Part of a small language model's weights: 7 heads of 64.
Each number is 500 + 25 x the weight over its row's rms, rounded and kept within 0 to 999. Layers, rows and columns count from 0. Numbers have three digits each. The size before them is the row's rms in percent of the matrix's.

# layer 3 MLP up, 1216x448, rms 0.101, rows 886-1022, columns 224-255
096:450453483446534499511484532519512494487471482498495487488523492471496518494473504533527449542478
104:532492466472473491513519554517523502517516492512526488517548539501528568513483533503484521490455
098:464495529515528484519531529500472562498520498482452461484492502406471464496469528490460485480498
100:492499454502507536578529545445475489478496536488511484482508490478499534505505481461492510501522
104:493464488490512513533478496480511476517483520497521480523494501493489523514484474484509527500512
100:463482499498477445519498470505510509497514486525512489503499521507510507530528532498483518499468
100:489518511507484485490499500467513493505511516476532518507517525541457463482513524537536487494524
102:536484501506505476486532468486508539526467505524495545485530475471552491474490469503570558508494
097:521498500549603491497500508530510523496496476511527462503441525494511510533502508555494526482488
095:488522516512497514518542453513523474506510462479457491504495535491527492523483530478441518467476
098:541520501466531489540532508488495481530458535474504554452506529529504507489454470528535474465495
103:525506464497525483513495504523513519474507513496488500500506537485505517532502485500511460529478
096:491453501488479537516472553513516553508498583528469521494525507513514508424516497494470475517479
095:497502534522493488501483525507490490488500506476497491507498454526493548460520504531523491478528
100:492466517503551507482528495485485476513545542502548513527491497502514459523509460492486526514531
101:498508484482534534501498477470535512492519495516468468501480524549478534512496474480524505518495
107:500470475493526513493530538540511499469465505497501516494475508503505469489500473530511504502497
101:474435523514504535493454488503531516437485513473464482485487518483553534503509509563500506504493
100:462515451535460541555526484455488469494479501500512528485525476451524506501525502513516456531483
099:479468517499477563489529517498505480583513480465516486477495476477485479522494516518487530494532
093:528480505501505513512513501482499485533468512469511504454493508523489505514545438531469507505462
092:480489483498493474472515492519532504490509520506479472478536540515487533524482532514477518493525
094:484476515489507549508498528504504535538471555485491505471492482552511516472480509487545486478466
099:509461530501512495513525504514472523464529468521549523458497504519489495501478512522554494481463
096:511465504490480499506521505510550475522503454493541509483478527558454516513504501459504471433514
101:485482501480530488478559549499530547485495491530492518555494476547537485490491508474521494509454
097:514485511490526505511507513459504475518502511531506483533467457492518493486516524493519478513518
102:495463502499517499508507488484467493507532475516482502494466491503505509510519471501520467485491
099:510454474530468485541453508471511491465497505490522498490511468516494533507541483481498488479494
102:499491535511493504544467492548505495491502549549535542488503427479502492511507489499504498527481
109:486454497496481520473500473490505540554499510499483513476537522508527494507516485492520472549481
093:495513515424474521478513531488525526505496528472506479538518492475499506496492501541516429485499
101:542497517532529466489482495484494476489519511487487523533535495490512471505515479482517557505486
098:538480480455498481534485507457498488484501506516459510505507500472466548526476523502497485467454
101:494535481500490472490530520455544486477492520528519524515504537495475543506516518463499493546507
106:510534475528458508516468499480542480502472499494475535535503535517512490491487494470487520478473
101:513542519510486493488476470466481485460493475445495523516448538465487489480491465482503490477495
097:489486485540553510480503481469505535454447470528498494476529487470505450532524521412486489512479
098:453486518473492521504536521505484531524489528524471501491476503532452502505510487470527490480498
096:492486512520511491501481480502522488542518523517504479484479542516459490502486505481492485498434
101:559510496472505465535505529452504498533500536518479502537504480493540489461492501519508492499524
098:505510479494495529518508544479461515552531511473538510480509507462535559486485527468501480488499
093:478486511481486552513542487517550485495506534509462508478524486506516525470487549506526511501493
104:455512495486520467504529493500550544493475510508474458471481496474513520500488521506475506457503
098:474476483515520464484508510489511502525466531529516523539540479494497503481529495497503456517505
101:518523511467504492510510504564488481512534489503467488511470520474517529507470462510485498485497
099:478504519502482520563510493560469570532507487463493525489479509541497490496477477492523493507485
103:510458562507510461527530503495529528489480487473498517547472479487456471504508533507506525527517
092:515489510493507488533497506501535497503509492497507483496486467460458473484472438523477536523482
109:458534507496562526505494517553532481503535533480531498488548516496475498493502506494535503524507
102:492505517511475499479461517500514487478504529501529500528519484532506512519496553504519493490503
095:453478459508487480506473492494537513489543496479531482458529468471438499506484498487521526498523
099:474496510548533504496464522493478513519480481469478501521520499484509493509530536484524488475459
099:474512511489505480505493526499456470518503503535505470511495485462532537491508504518550519467470
095:512495489522440550505477483486468473475522509496472487469508484486486509511513456515496493492468
105:542464499452528514522513532487507534519489521522490489514476485497484481522510500508500506510531
100:509534472507492542473557511496510483497512509495520535480469508490523533533531461500505517496499
105:521466508480546529521524522486549499465509477430512495472452510496487530485493505475496515525477
100:461511500544529511507515487485466532537485519529498524503486488478526490483529508529497499490473
100:516458498457469492530527484542521432518501526518493445533525517511506500532480538521480496507512
089:496477492523503493469558501478467502492498535507504465497481506504471508461463458474531489505489
096:497485479469462522498537512488514517487483473456529536522487488510484471465461509519501509489498
094:484550525483517465518504455448500492519461519505503472501503518507506525503501545499498525494510
104:509460497464492480507512539468519514523492487486469519492491522480552513488506482452454506507463
099:527515529522510528559509474500500495508501505525470476506504465453519477477507511524475507542527
094:489493526521473521482513489498544482469514512496512500536523462497495528492515531497493455524503
096:459490489494481488517539434543522480505499515467500489540485542444459498492512492497495503500452
103:447513495492503468467501477525464536533486528457482529491528502548530517522533475488535510489473
107:481488494505507518531491465501497480465486485492486488482515480482492460513521479455443523574478
098:521495547487480470492508505505466499537526504527537504511496442472489505492481528501458474542508
102:534536481494513460459463523474473483471513484507488482502460500497491512567499493528546514499443
097:505527520470549493507542501479471500522565506480480495478521501454489503469535486495470499480482
099:474514457526539509541453534491505509532504502513508447496522503496523471541522506498496491519499
105:518507507493502522506503502437485536466546532506498493505477500494531496505502539518526513515514
100:524484479472500524509559550435499507520503453494506505524476507502540516503516513526509504540502
100:473502485512487473500517463560480495507468457507511495529532505478521489528442531518449533512471
097:494485471498556520521464498511523490503540508537497473538509457459523489516441538546568468524532
093:547491503509487535544513502509521507522487489525496534544475475493512509456502528514505476515515
096:503486521517494476466475511483487482529529507483513482513476534523475483467456521511501486502476
104:485506479488496475514489505500490496519489479501442499493506546474469532524532496501496510475473
098:509520534513454511494533471487513554499526521485516514488450554533506544530498518532583527476527
095:486488517495507445482483516484447493497510561517503502479511521476535474475469503539513494508445
100:513514509554501513575485499539471504462502493473511523486554496482527535491551543531503492478494
096:550526487463530482529488502498555478487525479509539496509507499488494549510535497487554506503563
100:481499572454471503430470539456499499533517487475527524479513479490511518505474520498483584549487
102:482513477494508511507489506474494500487471487478502483526476532492468445551465462479508476482426
102:495495462470491520481463513482507486500493513483500477499475465513516459503523489471523485523490
099:530578480529485501512519529483524528502505484472514559491526475538482501513512500489473515532501
100:548507505511537493532529536477506458516541537533508550504487493546487512468490515536511539536487
101:454515531510511550466501520487505502522470485479496502475519475504508484470524518454486459475504
099:518501507524459528489531473532524508468481499477467491518484523497465505544519489507510485478494
096:508544523479496503496566507456518486489509493503471485484495520497573533461535521516477472488484
100:515494521463500500494498473510532517467505442523537527522528475495549518475496504476492513510507
097:505480527491510496450492513512502536512532510529492506481482508552487504458482477509510487525500
096:538512532535464515498473507496502491516494485487501543545496502451501535508471507495481511477517
097:534522523484478497495488529482510520486553540500527488512484465506492478501511464496530530488510
105:513533535516526478524513469484484476478453542495507450510484523478481532472486502462488494531484
104:470554528523499456494478500474480484516529488505518491503504529510521522530484474501518551532496
095:518521549438504498525497547601461473521551426509516511521498497539493479501511539468527463539508
102:454476483476443497529446516510494503546538503502464460500508451459466530528519468503489486543467
098:544517476525504519516538510496507533525492508473484496517504509511535461522540549469538484529432
095:537529473482486532468488509480498488463516462509524500503495469468504512512482513501520507511482
093:491519528506503507487514510519490476500505566462468505506477566552516471519498510536481545475501
099:443505491511523478512497540472473536442468489453500525483502476542494500489518513542530503518482
102:477491474532482485493500512513431511539496525492514530509537467532481492482520531476468515552503
098:487490534539488525536459533487502487461514472486488496487517535540484477529507510513528523475515
098:464501501516495514488472492524549474489490446523539518501484503492511554548469495499456505525527
102:519446531485470475465480518512494475491534458527487510509465488496504473494521495518492505509489
094:471526506473497510505529561504477488527525507449563475512517507493491468493492509502465500478499
103:519521510488501502529492526517480491460498487500484530513494511517516517458512504473535524528516
101:522444494505507501481528480487472519484456513520472492512455482467484547541487493510472502537537
099:496502515499510549520523495520522473491481496432491513529443512499462491493529517481512514540487
100:513470499493529478483494502556558479503511527451501557488483500500498497509536513483471521497505
096:547506528489486484490451506478474530522494492529469475494513518540468485504501514477496486529509
096:530547459503462508489518521496457490505489460492517462481541492519516555475511514470520489505532
100:490519484444496505501443519487503491500438524509491517545483444489521485527483458530523490520522
096:512458559495503531490456469488496488510474494525461496481529501466493490520531498558523488505508
097:479524466566507523512489478540496518510522535545517531472479512568457504523476482489496472505527
104:537517506468500507530461488481491482473471529480504525494534462554518488506440535520487521485512
100:474485517487491535526495470501507501484503497516543489478501486499545520449515461535478493504549
110:565486483505536495479497543475526499484483512486504540509496517497467481463529485460504475478487
096:481488525454507471507505485499474522467514495462473501491539496533502508499509485507519528505488
095:450510534436504480485451445502475510495505479496518502535501524494487509553498481523544471482519
097:516513502517478466543484479514516513502533503533463491520503505501537478508524505492509483509544
103:516487461516489486499465496473437475507469536476495459512482520533492468490521507531479491488518
099:490467517477496557552488471461468509506509491533486487488505496494462554506510545508533533528504
099:466478470540528464503513485477541508522540518534490490501502491569493529487506502504523470467505
102:463499522529496511480538461507520406513490488473497518510487506485482519508525457514480564480522
105:477552443509503498509501520481479522465515470477492480489477471501495525499493459468516515473473
100:503490464496513454553471467565482517453518494454542496523478483535464478475499463508470450505505
098:557502484508475491524490487453490456542526506504484495519482499475482527486502493533523487474516
103:492480485526467535542468458537471514488498505543465517538509483479538518525525521473518483488510
097:499496460471478484461513484514503501515491544521519480500526517512520532509504516534428502481476
103:500539490483479458476499471493506538503514477506513574502535515496503520455495545480524493495467
097:537496475507482444476532500501531527523488503501529518490475482449513522501505503512525502461509
103:493458479507502487487502508502510520471479500523481495527468492452481530474478518505489459497533
092:480581547470512495495511499480471483502498490521488461516475473521527492463509520509495471505458
# layer 3 MLP down (transposed), 1216x448, rms 0.191, rows 886-1022, columns 224-255
100:536536551548521476472487505490491494512476505494486551482493503516483473515514488464471496545537
100:452507531490476530557491520503549516500522491442477545464464513495485502493483498515517479525521
102:509495539484504509474472500482484501508421531525475520484503478509512488504475513520480484469538
099:499513496515480491476453489490458500496447531495505487513493494513506515554509542500442470499503
098:533502475472514448512474518510512460531529474501506491476508508532484523494503490527513472483549
103:498519511540487486520472506502483485505482523487490506467532487531463510500509477497534483511545
103:500473488574520530522459486485502494468457471495467503487499477501526493504487533531484486501487
103:476481472444531515470517528500507476505530528470497477509511519501507457457543467511519516477477
102:534503543494533493521489442500551521479500470524468511486500466478489460486475485449490489544501
094:507548564493529512462505511530489449493490499463488533510536514516475467494484507512550477491548
097:542484510485508473547490542504516513511500478490502500500534517513510507482492465493497488537486
099:504479502493519474489487522496511529498518506482464478501493485509532506506444474469514485526505
100:509489544537503473504493539510473523536488538540485531494579471491484529518505510460511523499477
096:504486514515436449469497501497496546462478491452495512522521450468478545483462488495511538543495
100:555523521532498509460504469507494448470530501536515511548524507506529486512496467555530520543504
097:497489532546508506518480503527502512495503529503465455459507526534475500507478493499532500491484
105:544496495517506467511490472488449498482552482484467502529470470505533536510550546504513491478488
102:448444537500513492464482485495485482499485494544459480448493504523519511482499506538515501455509
101:455534527485541461495515458525519461556503473493514469503485488484491497497478449478523477518512
101:477498500530545497487536548513513488532495509469510516520506478518520465522511554536499492480477
098:511482482518458512536462496504522488561504484496501520499496474471457502478527472489481542494480
095:453483468521508502501500467519489510467469498500526501478533505519514518449509505527503499522520
096:452512509525514495489494481470542550492516529496474493504500450483481497527498496511541517546474
099:477490531485495536480519471506528470504553496523490476505515450466515460490490490494529469494475
100:512527502509482474544528512559513489530516481489494519494517522501495496478471488526502535505502
100:468531514518504453501486514501507466508554515473502510544471520532487504538467451496490512477514
098:493477473482480487511489519459532487505502509525481504489524497486469478513506529490478498478478
097:531532486492480513530505520482499528485477499511495548442519477457496460491482471527506469491526
097:506492466540484497496567515512485477507549469534527482505512483459450532443465498534509518446528
100:499529510445466498536490483549493459481455490492503508493464550507543500495533490483545486517547
104:487520497492521502472497442472486505509503519491444499513462491488503457461488475479496479530525
097:534562513493498512502497467474522490484522507517452492472524534461540552467520517493480483505507
100:490523503516503512522473519522543538484513504496525540454476495431505519539514441439504506484504
101:499505487511502524519525484460484482483475486536536481503442497531507547534529514463503494510492
099:453508518507485490555514508537469482513497487467495518451468453456505504492559471507482502532518
100:520494490507465527465495550496495497506539465513531497501471554507459534494511517481473526499566
101:471501512477465520495505492522481479474486539526506494482477548468530501536500526481513484521524
101:501522504511501516503561496546475520551476483482516531545510497501478499502556482476540515540477
102:479487482489510524478527503517489529483508538526474519485464505530533490518479477474500520480481
097:472491525506509494533487528518518536509501513523491454517439479518490523509496479535496497507515
103:520479452492492462548520499493554492505489478443501441514504467512551465501505499474489520473466
098:494468465483493508482485464539485459520482539522497512520508473516493522504519544510504520462475
095:488494502499500496507504509531509516507478501531501494488570524532529482474421508516508473566481
101:498493522481507496572506506500502484511477497470517480534539492526471549511499518477461486487518
094:528509517497495491497550476529558520504487471519519507514487447473511492501533541525505534505471
106:494506495479497496546506461473503483505507531479522493496455492479512459542478496527486507485492
098:513525543488478486518500538533479550532517479446491509519498516523529516514481509530520495482487
100:445498467492497548501493468475519514505524477535443506496486519500470493473514461502443527487544
095:483488511497479495500561495496504490478478483482492534498506528477502503450501538525523514514489
111:458486515463492536475511493485520479481516502501565515509479470496470502508502492510510470516545
101:540480488524507478509505491470468446527524512566511470528475526500541466532510504505487540512533
098:471474502467529536502484498538492501493505517516462502522482464521534529504512513474474518537543
094:506458494465506512499496520526533485553514501471527497525529512481519459500514483513475424478478
096:514493489505527482543504546522514517508500478502495485475489471508511483488464546441506499507471
097:519519505540471518506431493499496539517524508503511500463516533490485484472512503464457525515492
099:543513500525499492542477489480494478500499518480479512460529485520507494471488519482494487505483
098:473521524467504511541483462511525497468492526478495503486485502478528505495479522515491513485487
105:524530488535509475512529506503549516532556477507503447484526517497503538448505500487477535523539
100:502456408533447487525520498533475502498498460526482539441455506483508506489511515478477508503522
099:473480512469497489488487511477553567498462558528483520476478493463529543518508454497529516512518
092:483510504500501448524472498527509487496469457466483513532558493494468472497529521510503497522508
099:516492515491487487488502492485513469500493540518516509479523429516477507556476521492499489483511
096:464504473501490492502531512515480503528494527551450508518497465471526517504508506477513492468480
102:484476508490505495488487501491502468483515552496495464492554502539556535507509485482499482518518
099:529536510533509509509487487495517498573460503541500462477494480471455464540498510486496539539521
096:456476500479497486490489479501495492484525520448522508525523512522524524492490465523478495492483
097:475504514500463505466512446512483484489523492487478533527496477532487495502505505480503471450514
097:504502516496475494504479559463486530537510494525528562508498501492479521522490487542477508539519
105:460476516524525522498549497504490491491511476487496535530486506493463526534460493516495470487504
099:560512457505506544496556486519487545513521503499506525497525531497506502533534513493494471515493
103:559428518510520482512500529509460471523543520522527465541507466489558500469509525512495504474512
101:514486515492538510576535522515524523485528509517526536497493503502484553478509490490527495497524
096:476503495476552533521531503589492511488520496500505517442498507498463485534495539460495495519458
104:515523503529524497501453506495502489498552534508496518508504497506486505532507484504543531540516
099:542436482499493489472502501505459483473487539531498510453494544529492520516512507511528456478516
102:541483492530473492472522481495457509507461528488472511476511461540483499516498479503515503475523
097:500519516510522507502492531512458543502515460532511489476507538481533490487507484556489510508507
101:493516494478493474494507486517498504532490510478498471465504525511530524514514527517504491485456
097:507476532502498538506488491491480509482536463490498480509536517532549525496507518502524514495456
102:490538527540483505533525483507527518465493483499500472520506467491510526456506523498572502480533
102:500524503475458546474504476515472497512524479565542527533514523523524480500502479496488498481488
100:491483481479546540549547509522491482499512528459494482394511473496463487471514490500517464496527
100:505506497475516522509491485513510471538482506485495522494490492512460499497457486480528483530491
101:504499491449506527526513483519512511507550464504506513507486520482438533489496510510498473499493
103:503508490470450524504504506448455476520458506506516460503479505470493530484483480477481546490491
102:518506486510513463486493506522496518464565463465473486482531488532468551520522497471521488507500
103:454476451484500554484533476493475496488505506523503483486503531517554511500498440498533524517513
101:560475475465506505516493529453515518498512476483480497490496537494502473514508471519474529496517
099:457484534473532506475515492523569491510483499485483483526456505493506503512474510461510494548475
103:485497496480510503516501490513511510489510462542505488560487463484504535466532486496496499532509
102:539500493478475490514460490528456500500474534498515507538489490504481494554475483504520538488504
097:521544520480469486529533484467506509468516531518495470471494532502521535517515504460473521517470
100:461505459496527467490510467474518474509491484504512485508489505503500504506511527494455480501518
101:488466509494525515486502532478477501513492547535506501517487494529487475466492484486524505505492
098:508487451492501562517507514474485545507501487525478519526528533466560468531529472514483468516498
094:466506523504514492505493522489486474494502479465520491523471513502459511510471481517487508500496
103:521476511493465489503477490521488481548517571473510486448474531549501520507506498486552534498524
098:521476518526500501507518470455465491465510515523544534463515526539515539470501479487486500522486
097:535474470498495478496500459490533502487468522531484519477474525523511502515511505490497484485503
098:493511524481448466425505523462536516493520555473483492458498449549501494507491512476494477537488
100:450452495490500480513490507489533474494459497478514523528549510471510536525515474527495507555457
097:512541518470478480453479487509491525467532499483509480474487515503486499545467539561528466496505
095:494555517522470531563501464537498499524510501472477509462535464499474495507511478465468542526479
098:528439521483535531456528496470455521472448481510512406513504506517514514475510491531482553533501
101:445468498477528500452480431477518520512495554494531475516498454489570518478496486515522486492489
095:497473490451497543459483492460502478468498466509483520555475514513500524493497523540507487506524
097:451526424504528491483495489483492460478493528469530488514512494481527505508461490528453485485506
103:505477491528569476523444522496489498478471488508475513528490477479448483520497468495478484524519
096:559488475498516501499548467504495470484526488510478483516476496506487506536497539471511501458518
102:497533489485484488525510524532483527481484470490485517498490480520463477514548508510503466560458
103:527482524519544476508545494528490492467474527516484504454487535510485517495484533457490522497531
102:540520488468497508549442476463509523495475480557447519497532472508484486498485462457515488527517
100:501515484521483537491553483523473527523500487542513507495506470482514503507494500541484495504505
096:520493436513485487448500515557492536539483482494539481471478530510463490491510421503562473517529
095:495465447567467518474490483477443513459505522513473473510527500500477466482506497472512446522502
104:465478535470492468467502532541505532466487509485453477503495523482510482523502506502498504513544
098:523501531501477494492465480512510497512505464521481470514514490521476517494508522505456505476499
099:522480569502483479535501519527466482504486526514560513492529545542520488541518513459495551465495
104:503535487511488504515478502510514536473495525475520507506519504487494476525510509507518462488526
099:517477511518530448503526507498490493472526509498507521484455485502475503512481480453494502498506
103:504485491458472533498499511516476520517454441521537537509506478477486469514501482482507516467560
101:514496533511494549508501479515526502515493525459476494497550499499521464533508510486523482502509
100:512444484523516550469514501516484519497500522504533494523518523502491551491527480468507460504461
096:484521550503500495422514511485530471513498524463532505488473504485496497517555521498462501488488
107:509503540502503530508511480481479486531504512508440541485487511528495505464429520559478474502505
095:501519503499535493528468502526472478508484498526488503501520498490496498526515542498477492483491
102:472482473515528489524515488451461527515530521525485492500496452496483504496508491517474517469477
099:456530504477543478493560418507477529497440521515511543502501509479473503541491514513516510528499
106:463486523457476488503523549503520474503484491452477510465505506497492484503546483536503506522533
103:524468498466488493533501493486503489467538525476491481452507492517518491485492497486477496502528
098:487487535499469514481483505484530477498515505513531514471484453504470504476475527548491553461506
105:525520491499518523475500465495538491497483519526528476481501528489514539493451485507508452526509
101:534474446549489507460520517511500501496474468509493488494564501506508526484477517523524513533529
103:529528526479480524523526493517501488470495491501516507471518504484488491502470513517486484474545
098:452468493509462504511516484524483507489481475509488517550535508502525525469508518552531498482502
101:485476476534502483477516489499448517497482486487485504484537476475526538482498454523530528486526
096:492500491491523503484490473507487519494486475516477471437527492505513503465508515494501486517523
# layer 3 MLP gate, 1216x448, rms 0.0999, rows 887-1023, columns 224-255
101:505504504520488505462516478490499523498532434501522484468516467471514490467503485544481478482482
105:521535472538524511518505476485516529498538516500486473480497469473501507502475508480478493564470
098:512470528539522470527497519484533487472519520507491507491503524474507476469478441530520569458513
104:517516482507557498476533531468493519480483502480493493457489508534515457505490463538553506509565
102:495502499475483516507472509551495506541575538516507513482520540481538494503485474501458506525478
107:535500513487502528532530497456480531508503516520505511522507548502514471463481504554504493501510
101:500547503493485461526459490513548543501492511508484495470493524461483522485511471468473540472478
100:497514497486516508498508486515508489503506490486508511558504488510494473526477499479502450494504
095:508511494509521482468525510459491490517473504464499535494503537495515493541482519512504476491491
098:502518522458561483483513483497471491539490520496513472457515535504523451477520523473480479480471
099:494528529488487503486492467480478479508490479518492558493462472533495503504490525514501498479486
095:481479498503541517521485498512490450523524478454475519494504488473547474517471528524424502511508
093:462512470496488504535526472486475538537510483477521455477520515509544470505470507552490481484472
099:508494493547494536535535530527514515497519491483531461509503496479498478506468488514520503497463
106:529508502499500471522514548546477551512501452472547503467491478462544469535481498516503504501482
103:477492509496505497509546479482524452467515542511492494495521469467516486535488520485501491452525
098:523526553483511520493573517466478510489491502503507543491465533512516533499537534504512466560543
102:550424477478517522524508523453470473496486521489498444544487485524476512492502503502496494451502
102:504506502494497543453499525533504477510501485490474479481520487516462497533519540467481539486494
101:496475489494481462548485494486521487556501503508492493462504475507553468514548450536497479478486
094:450543491483496488480463497498451443510532510509470489505521531492486538480483513470506525499488
099:493479497490514512486512518517491541540487513482514487508523497522524487497504455506475481507512
100:535540496527491501507555473467469489511548509512480473506476486488511483522506507498518488501486
098:463512484545486487484536479440499476487531481498476444492460543527505464486496499493527520465509
100:508513470483484475505476489539467496502536465506463503487503501465528501523498494512500452478448
092:473516476488519523465496484467520500502521503499538488490505467470485458493513511494498486528496
101:432506482523463520508504449472523485483476503487529502497500481498482499488505481511530518482513
104:537503468515457478507543515454476500516499523496490507519509474495503524499478516490505551513499
102:511469501525490493473487453515484514528509540532453501492481474460456486494509501510518496521459
106:502476518496471469535538510494508486478539528570528492484503535536511501484476502511523517438489
095:508514476484496478484481532500509461526508513551525519495509519474510497488527489531460527526542
101:504483512494487500525486486456531513494495478511464498502499526436521470498466471515523529486484
097:507479487488534539489493506553488515470525485489492488473495468502492476477490514480504504514498
103:516515476486491510512488518503450510448521479487534511510527529491495508479491501473485455509520
104:460506533533513475523520550490494498436501474480523503462509506501520520492501467503507473456493
104:469476502503445519510503533530519508500516497469489490538528463481491485451532502553469486490543
099:538479526503504470497468448502504510478491461473546526547499544471470532521504524488522496498483
103:525502502512476506452513463443493533517477562499503476506514500456455495525527521447519475501576
092:523524443463487503468512473470496441513500501496493502484481516500494470474513505478519488479479
100:489510501489540527509451468513507430537468527528544484477510542519540505484485504532493466493538
103:485491534479466477513475461510524480512502450546542518531546461522515499508480512522461494516487
094:518522487522502483519564527466531522464487515528493431508505493513495499506528478499486505524489
103:491490495467503544496456531486524490508498541519531470492506455562459494545502497499493484488483
097:525490522491508505507470518456490485500503487540498477509529567524515499511526487501474493502489
096:505462462507505489508499571502464536459529524540557511501518503528494493474515497478508460509512
097:504517529582466483458530490484486467478524441489484505520468469512515482474507510470524504494495
103:511480533508531498477512542465503546491520475448532479442464517502524503491534490511477461486525
090:494530478491493478518516484550543462498492534488441487501488517506479466507572547474477490471513
107:470514499525473491479524485534547491500528480512507493545496477488456517500460490495501488490526
101:521486492498556547459543473503504508557507487564475484496494513491517501506518486483474502512479
100:560502516516495524473552471483503488530530536500520517517498483536532483463490537497542520519474
099:549509523524516514484555477432527484491533453441434537475504514501500522508462489436478524468486
102:555475478520510532556494536486531499481468530510523484447506514483556431470482511483477472482506
094:502485524496488529483503510481542448518531474471514497530506474473467534515461500518454480522471
110:516453517516471498523456494524498481501522515489490487487466481465515535461473521504475496496449
104:438458477476466526517501525498498465502468482485502483503534524514522493503518503525488484499513
108:515476550482513540493510517471501480458480541492532503464481513481497518502467441494521571480511
099:502500509504469493526550456512450473514548498518506489492528496478510542510444519498498501513474
104:482493476463513470510472530512496487498482483490513501488489500506482462487472480512558480483458
091:453537550516508467441570451500504454512471432530531539515490495497472509558522512509467528500474
097:481515555492532535464449511492506511536490482543495539536482458504515511479528497511500553437505
096:524489535496564473495490487483497486467474538481491532472519535493472450534500430521482494501521
107:494482488525513485462504484481508496515495527537499466494505522489506545498526492496495522548498
105:510521517501519467474499474503474537470454492499508486467502522507480543495477483455449476517476
093:504530491500472520496522506548462522515519459511531546496504504520489441487536532476487487551498
092:492537465496513519525498488452487486474485479470467488517493509481483518517499518467536468518503
102:512462457532515460515494475463521523541519492524511519522491471501504533509493488449509489531536
105:530536457506530478552504485483495535503477541505518493520473487490500483510481537496512500499501
100:449493498503534498500526531511509515473497533538514514516451464556512475499498536491480506531493
101:484521509522511520484468528567526529510518492488534484417475524491501517479546512503456462565480
099:521483509473500513572497532465508503513558495479511507473491489507508467491468490483494490503554
099:468540485480508532491504507522508501514487519502475515500483499529496496511492502491517509498477
105:467501521499519472507493526466489507494503515506498520492478476521486547490497495495479490516485
099:472489518520467491531485495495553529568476428512474479480494497481451464465519475485457556462489
103:504476452462480503510509516513535516475467518507520488474502492459536478517496479514507442482512
097:489507470498440476492491522504508504552488457547477501498496492520491480459485513475474516474494
100:484469484501490532528517485500521447460447515532482505540492515503455488509505505506486456490513
102:486521469457493515523524502531524511485480506474475517477485490482512498503485498496532488487486
101:513494512558477481510533496489483492469496539497511454537469508513485501483511464490497530516498
099:517512466477466542520506503532471497511522505491532495539525554485480530472508472468530502496500
102:499498542495433490460506484463503525479440511536458494532490550469530559506525512541509502514465
106:526541480476522487452475479487538506477535523545481516494455473549466491503525483468490520506498
099:476505514469484518491460495501527510500499494500506496538538495494485541508503453475534500534515
099:513464489472471532539491469455453539534509535506495495499481505493524526516523516480472514524444
101:505497487541495486519489481509479514477472458502521475497488502500520526483517509510448513561511
102:478452492441459481500484460537474531512541487583547465530522498492473478500522515481499469528480
103:524477476461532502480475535454509464497521473440487534520502488455479482495510508504480489510508
098:513520420500504490490508522457544551497493527535519561536512491493489496533484517477488485523493
109:531469485531468497494535498525478487468497452534538529493529477505467498471512510483486470497523
103:509515457522515495518507515492482507465451485500475435513471507511494470533521495468465516474458
095:486548526537527502509491492502515474478567506515483478485472495503505486472526519497472521509518
095:489506479512477464490516537473482481507513465454521507479505467528470523512470453490476516504517
099:541458492474515518508528520493505486502500463513490472515503496491487477474454506483468530500507
100:518497512543497507532478535511520510492469494490481506510523473517507493536483522534498505509531
095:538513503533504531490506436508522480466476489520470474518482505467492492479478513468513466522518
110:505507458523541490514478491489533482477527520523513449521473467482548467480499511514500541537491
089:519506506516514501512534501504490512508521520469502518495513478494505535528507539474517468531513
094:506496495469504518506483487513518500476505519511468500491499512474552496536522519519507480505444
100:493477504471486494517526506516495522472453470515491485511510469504549487494507481446514492483488
101:482469497465521517487515519532480522507437563491500484551500486475499497533525515447499532529503
093:537537454519525515485511519490482519483465490482555471523508478479509527500467506516523494536518
092:436508522494497492496534525525546478527491510499533511501496529470517485464504503486529461519513
101:489510527505454512502519512556456491513513538527499449485478509481542496499486491443511513517474
100:510541496504482516518547489477512519520506488494500490531549514474516480491458477491501490510490
102:534485519509506462535500523494523483476476508496470485457496444489523500515512470531523530510509
092:486503421482509488538518480502523503535511474493475464519484488512485486533522518496475465494516
107:497470536519496489496500492535472539478518440518511513520483486486515569514486491481504499469503
099:455493505526545530466515477485508506489506499503486478463486499462500513508484503453473520524476
105:445502493499490488498494476538526509514453548503579524493494492490511522507477524521487496513468
101:516516523489515464498487519492549493514496502504526501547494424487477526517519509506477528511501
103:515505488474481525515468505483520520495508503461510480536485468461467491479488486471471459495527
102:494520491502485507503478488506488516445526570497461470466458483497515511529484473528530450496547
100:502566493502469504471507496501516519468484481530530495460507490503475530515458526520526564524451
096:549509496511491510507557466549512504484495502516491494507532503498443451482465497500523502531484
101:515460532478445510488481478503517472530521468453493497531489481488488509497517486485541518468503
096:489519542497522497471485526491488486548470507529480558517511474528496468498477460504500515449492
096:537461499523482448514501482502490516526507501499484521495528475532517534526513501475499535513525
103:459499511525468479531486513498541481487500464525481456518536552483472474479506471459484495537525
099:500442507478526479517417494493481474512519512527499519536481497493539544499509507498486498513502
112:492467495518501509515491502498512532506460556481501473499514530470464530512489487484513489519464
100:511490463525502482524461506475519495543500508482513530520489509500469495485437511510495487461466
102:496536467521513508455523479488507508492533518492501506523501504463475490516504492511506535492514
100:484525481548523512533531505514547501487516539535473448526493442495501496541488526487505570505506
095:508486517540465548523550455500577510513522471468501552508533500484511535445480512493516492489507
096:509451459486492510522507502525487467476451528467478501542501524548458509517526484530505488518493
101:513513499500478519479487531493522499463493506521431518531484496507518476500510466511517479476478
097:500479528512497476483507451475521553479476503488479499454513518466494521494488538520461518530495
101:491471500491485523497565523526522535524431523521466529526504492487498514483529503477510505475475
096:476546525534496507522498482586486545503524503528439509508465546491526499492522481489501511515502
101:485509519505557481504561510542475542520540545469453483531514458511506531485500493483504515524509
106:468517485535533504466539495530518562516524508504477480519490499558507486506466512482499514490485
097:464525478517495551495472501513500487518466467499458505490502506492472526508502487489514485505444
103:470506554538505518481479539483504488505490472473470486515489509472540492500506497489460490528481
101:494448482533500495535452540524486480488505500482491473503500504496516514522474486515530503505502
107:510504477497484526516531488465497514496494511482481478461501455503440511534469516462484493493541
099:478515517498494490476502452534483523506531500531492482473532541492495477525491503483482531511494
091:529446443483479478481496479469509507524512492497451505508499483488505426524463519499482534464481